config = dict(
    n_layer=16,
    d_model=512,
    n_head=8,
    n_kv_head=8,
    head_dim=64,
    d_mlp=1344,
    vocab_size=50257,
    activation='swiglu',
    norm='rmsnorm',
    norm_place='pre',
    norm_eps=1e-06,
    positions='rope',
    rope_base=10000.0,
    rope_fraction=1.0,
    qk_norm=False,
    attn_scale=0.125,
    bias='none',
    tie_embeddings=False,
    parallel_block=False,
    init='uniform',
    init_std_qkv=0.0267,
    init_std_o=0.0267,
    init_std_up=0.0267,
    init_std_down=0.0,
    optimizer='adamw',
    lr=0.000661,
    beta1=0.9,
    beta2=0.98,
    weight_decay=0.27,
    lr_head=0.0045,
    grad_clip=0.5,
    warmup_steps=361,
    schedule='wsd',
    decay_fraction=0.643,
    decay_shape='linear',
    final_lr_fraction=0.1,
    batch_tokens=65536,
    seq_len=1024,
    doc_mask=True,
    train_tokens=604500000,
    steps=9224,
    dataset='wikipedia_en',
)
Each number is 128 + 24 x the weight over the matrix's rms, rounded and kept within 0 to 255. Layers, rows and columns count from 0. Numbers have three digits each.

# layer 12 attention output, 512x512, rms 0.0368, rows 479-511, columns 0-127
103152147156141160118093138114113129117097101088142142133167097147154093132135119103095119128125141151113116134142135157135114137143127165102160145170070114126113141135133124168098109139105152139137096142127128148132129161129106158165135117163128171132116144114116156096106107137148145092128101138108104106094167109106111117181124097127096166132151112120121111153151169158130129134125
114097129139165094090132152117113126109097144115109104147133111095126125144076136128152122102086088169120153093132115152145165129143110164135138168153101164095116138160100108138173110131139154145122137129148128171094091144154128153103177139105172128146134120134069063173117129085185137131135120096180142135110123121145180139082132158130147127118160111082149122133167106123083109103122
081081051135182161101116143177147193109094160125155126098163119132129105121108203106126133086139151073106188132142070119153169130080122099151085112104207142178162215094045148168170118114236112172250042196111126187083084104091140093000158114175127148095123103104162006075125137130165061037154113116198126053163131182122083118163047144070119205231233146083094136148232149098074104119072
124119130117127151131135139173121124096109119111149123134100094119106142123101137114133124093110103159141083091123122146152101164100088124137111132141118146139135145126110110141112135135131093168165152130141130109127127140107152111137080144114135135051116141163101142111077134084133082111134110142129129114082143126122123128116099126106141096104136148147127136102142139163112113139146
087123141155141104131132142153149119137146130160152146175129109192137124142093125118129076104162145121132162154132105128152083122111170138133136138113082162162146082106105124108158137129110102139142130138148117079122119136119116115195093129120134172084153071157087141141085157169146193065129129131166139157154155122146122125117109134147180104114116118107183135144118143146164125182162
150106143125137150112115121146110143159085118094105163167182163121126114125104132130139168098116163090127093127168146125135137117126129134137129098091160127156165092137106111137121104135117097112092153137110133119127131138097148110132118160093153131140127085114106135126119082141157121160152107116124108054112116154136118166161162102113134119141189148096178109095115135139154145167156
131150100100099116147119158104137112163125152148154085122098112094090132111143095084141121092133130129112113063136127160128128114144097108121161118158138144131114145141120138167124108132172145117151062094055144116127088118115076138098140138138105081165128101186150124087112088166117104136127126186136073124181058116106129086102111167086120180081113131156171126101161074153066084069109
117124182146144137118121174096164142137114116176139110140107137087095080115113101114118097130116151115127109141066105098124099138113101111135138092097140098122180123148111098117132136111160161168153187142080077136121139138137135150101147134118174098117145059105134141138144133096184171147096144151123137121110134139144095123077127141087131148161138133123130092109108092057112075168053
143135113154108153125142136066156158085163118138113065138180164108129103088136140148144188162094160152143183154139136121065196112168073075164097129081149112159122110166157178171126148095161155090078102093168151147110082090108174160126179085082158165161137077155150142070125143178123113109060137121154201110092094091193104122108188107181132178183108113193212103106081121159109127184092
151105115131161129120091117132119193141109151154104142099105154108112122118132058123113119154141133124134111139130080149070185163120125086088123134124123106154108150132137079155114131123073143110061141114136145185110111104114155106104157105154080119089180088088084100090111112129163115132119091149168159109145126084157185110173068152173156124112114120115150070138130126147173152105143
115133157114084114144132134177110095124106118107149157137150102116131134147124148120119116150163121132152115100145151153165121117130120128105109124161100141137122185151139192132142123127117091130115098172147159124143119096144122125136137167131100153088141130123116153099144115151118117138114097146163155096142127124127122130099117107135151142095127157151095134138141122148189111164127
168108133125168108177144143110143134134129137117121115145139134128092175087121128096128139135127105115123100100126112142144169133114121129144098131127151168144145075069136103129130058134134082159145098157095178105060130119116196099145101144097150138123136168181125132130150137079146171228087090166071185106189172124121101131134144115130150156104175108140147131103108122151124076105077
136136122097106133125124148083131159103109138139131121119122169130116109107123135135118132112147142078114143135127143095095111118125132114132147129130173115120113133163108122141154118120088124154143108088148134111138097125119135137112136112133099123184113129107083137107176157099146152125101163070120076091142103080122097112143153132098152161166126099125144119108129070118143183128147
146133132151131122121156131122112112127122129119110204175125125107135137103098072140139148115126125146108092140111144088109117114090109128134114098086117130125094147078155125165098117138088116110085085173110118186161160116151141141080126083131106088090162128144149073085131154119099098112114114132100114127131126136127148129125101126120078129155133151124161066120162102128156116082100
112078151151112103114120128139176161068118146132167124097197172168103131103112153118150128090164070168147160081083090107114133140083113112137154108161133086127110183157159084164175142162135126161161116124129135130144105197107102160128163141138104106105094095118144154140156090109167116116136142141129112071119148139135090161144083165064060151129121149134107094123175085126136116141167
138153073146141176143115139166132115131097144121101157154151138163115111152111141141135129159153128135092098098121167095112125128149139103110159123077111146087130116123123137143118140108129094149137150191052098149084145139064079200134113126148160139142160117142120126076097105099103129121105127145171121124140139121101113146127090134159125137173142162140132095166136110150145085117164
139118089089127064092112135089157141121157091124127150132136101147141180107119177146119127111152131116122095086135151146126120119113168185180164149114120104110152124076162134146118105129142160065104116155090095134164224120114063124172200140103114194089121171137119117092114128106127147162136150124140135085108146103141139118122179104136159116137132116090085158078151112195182191126121
112167129163114156116135112139137112074110174186132135095138128143143096133125103128138105125181147170155119131148108166105131110119139142131130124142098100122100103128106151180115159165138120146129158115133175095100140141147146114124116126115089132112156151099099127160139055122175092113126157066164150128130206111120113103170172143122167115162145182091139116131144085132062074103151
100143178128115105110137150103106154123158134095129131092129158116144143096159121135087123126151167081136146138110125141115171094127104130122115132137099116093121094164115090140121127160133130138137135101112124135135132091181141074127139130150084141114122099098152102140118108113145124147048123162145109130120142155094154120139147113146091150133153106125169148085100090146107146133059
095162158175130113114114085114158131120142130102105148099121142106145139123116117129082127148158160141117131123127137143157173087144115137147145124089098113137143098094117152160133090096138120162100076113166098128156158148151124141132106177116120134108149135149112092161156105131140122138129131133130116117130125129139132171151126158143151171119202149135101135150111081059131152096131
108120130099125165171155159148136134136131135101134141164158110131117108138119092099114122140142125128131109152112114104152120154150123141101110132137144112123154093149140107129124118099147096138137134176109147117135133118099123080176124140120126172128123158145114128132146152127112147118170124144158138115097177150146103159163133083177162142122090094167111134090144131074124127144163
117156136122164148108133129099134129189144095136141133102151101156106139166119138148149108109087085156155142148087118127136107064110157116156129119123137139108140106117113155111149142188125188164100110106162135169136123121139161036171105174128131151140173099147094123111053197163069129155131064146139107143133090108117127158141105088089131132118099191109186143121161135103153100177089
133128096164119196095124168135152101107146161125097169161156139134121122102095097149088092115149139096117102154128119134079181125143064100092132068136134138126159131145086154129158125119115101144100132109131150145169125068206088113127140156099105153097178139118166128110144110135146167217140109114138139087103082097129136127118150075161167117075130118173104122126121109121115137044103
095142134125164133120169112133138152124153105139155181154135144128114120099137159119132096073082118126181114134127117151116142115076077140123130110120133087152123120163150125138111133162139146133153159104161127156119135195119087123079138149122072090132056104129105100103054185106140089146111159147109169130164134096115120184105137122134122125097131121129098139173144126150187134134114
102126135102129177148122138076134106075145081146105091131124138118144100132108128166165132125145110121111135150159183104156123103132209136133081095140105101138131176120110149151097136154111119144089094132151120091096097172131155181124079137090140102127108110154132136110105081147096120125100116131077134103133134193167111139111132088089163119124099125155073158071146092159178076149080
137166141112155104145150132076168134116121107139076130135168152094142179115161114148154093145132178160163113118150165121112146150124095114114114125107087090097156093154145131117115141096105147157095141104169106138170116174194161172072143171167165141155104146150112137111115133152098164110157126088118177107142088099119114093151123152133156143139170177138124127164149142151180089108074
149122130115083067120109107126121139087132114128129108167119105122123137117113145111120148184155139128134138093120120130149094151111092102146139128152084087082140114133173132168121153165086120140116090192038149140120145143108144098142093110186082121143120105066082098085123121131081133107119131119121147180130082080159079130116139152137157124127130105111194145075115086101181137137163
132104112127126120154109110111100128118167137099107123134137093109164111131174159174115169139047135108142095094169145131151174137130123133128101169139132149125087131125110094132088103168147185165139065110082143098096056120161167124136132096193123115137162102143087127101114073134135076160117132143146121217074163158093167115119062114118149135110162112150164115173164117091059152141064
136126170126134127158132161130115131170107143147130134168109082086116140166123111129115173106118142115161097120108111127135100156116116110122107112148101147136156150164123130067078155120116092138153120136117169157094116136135157096105089125130168125174127168140133084116158141176079110087149131106118129114081120141141089075126079095164116100071148131150123079129145099135147129139164
125141155125089124108110112134082112159101134143102118112096153101113137113147104155142118133173088125147135126159111108093133145099112128128122099110121110072119093141097110144063095125112146143156107084023149161109106146121115186137138176143130146115120093123134141152151159161116133110122148117156132139123129138181079147115107043087099139095136133134120120152155211122141082121135
119115134139108107127117126116122128162106115182127125166167124091105097103094112133112156131121112112119117102116123107157142103106114161123146108109115139120168145157113122139102139132143117152120096146108113156076133122148097131109102113147168085093122132111164089074160093167182140145122169061095125126056156156139143132076106140153157095142124154152124098169135093111102111098172
158131121124138130157131111137138160119128145115109115183149136127135127101116101133133149088164134118131121119128120102121104124149131154186103165097140149150152120129110156119097093092118153113091117138115128118121093118117130148137144119129173128157122090141080091137150149159118150171139124080150086137159120104114140152158130147102163118084131095103120163144142145162117171156160
162134171103117101103144111122131113139099067144121108124149108108133142137113135078112131117106114084133129087108133106120082126177127127124113113151153120142123127120147153130109113127100154085104181099092102081131133150127143122119140081085169108104118114156087183149144115131147157148106166133136145096173114074117158125147127127127160130118124132121143135081140126177168166138153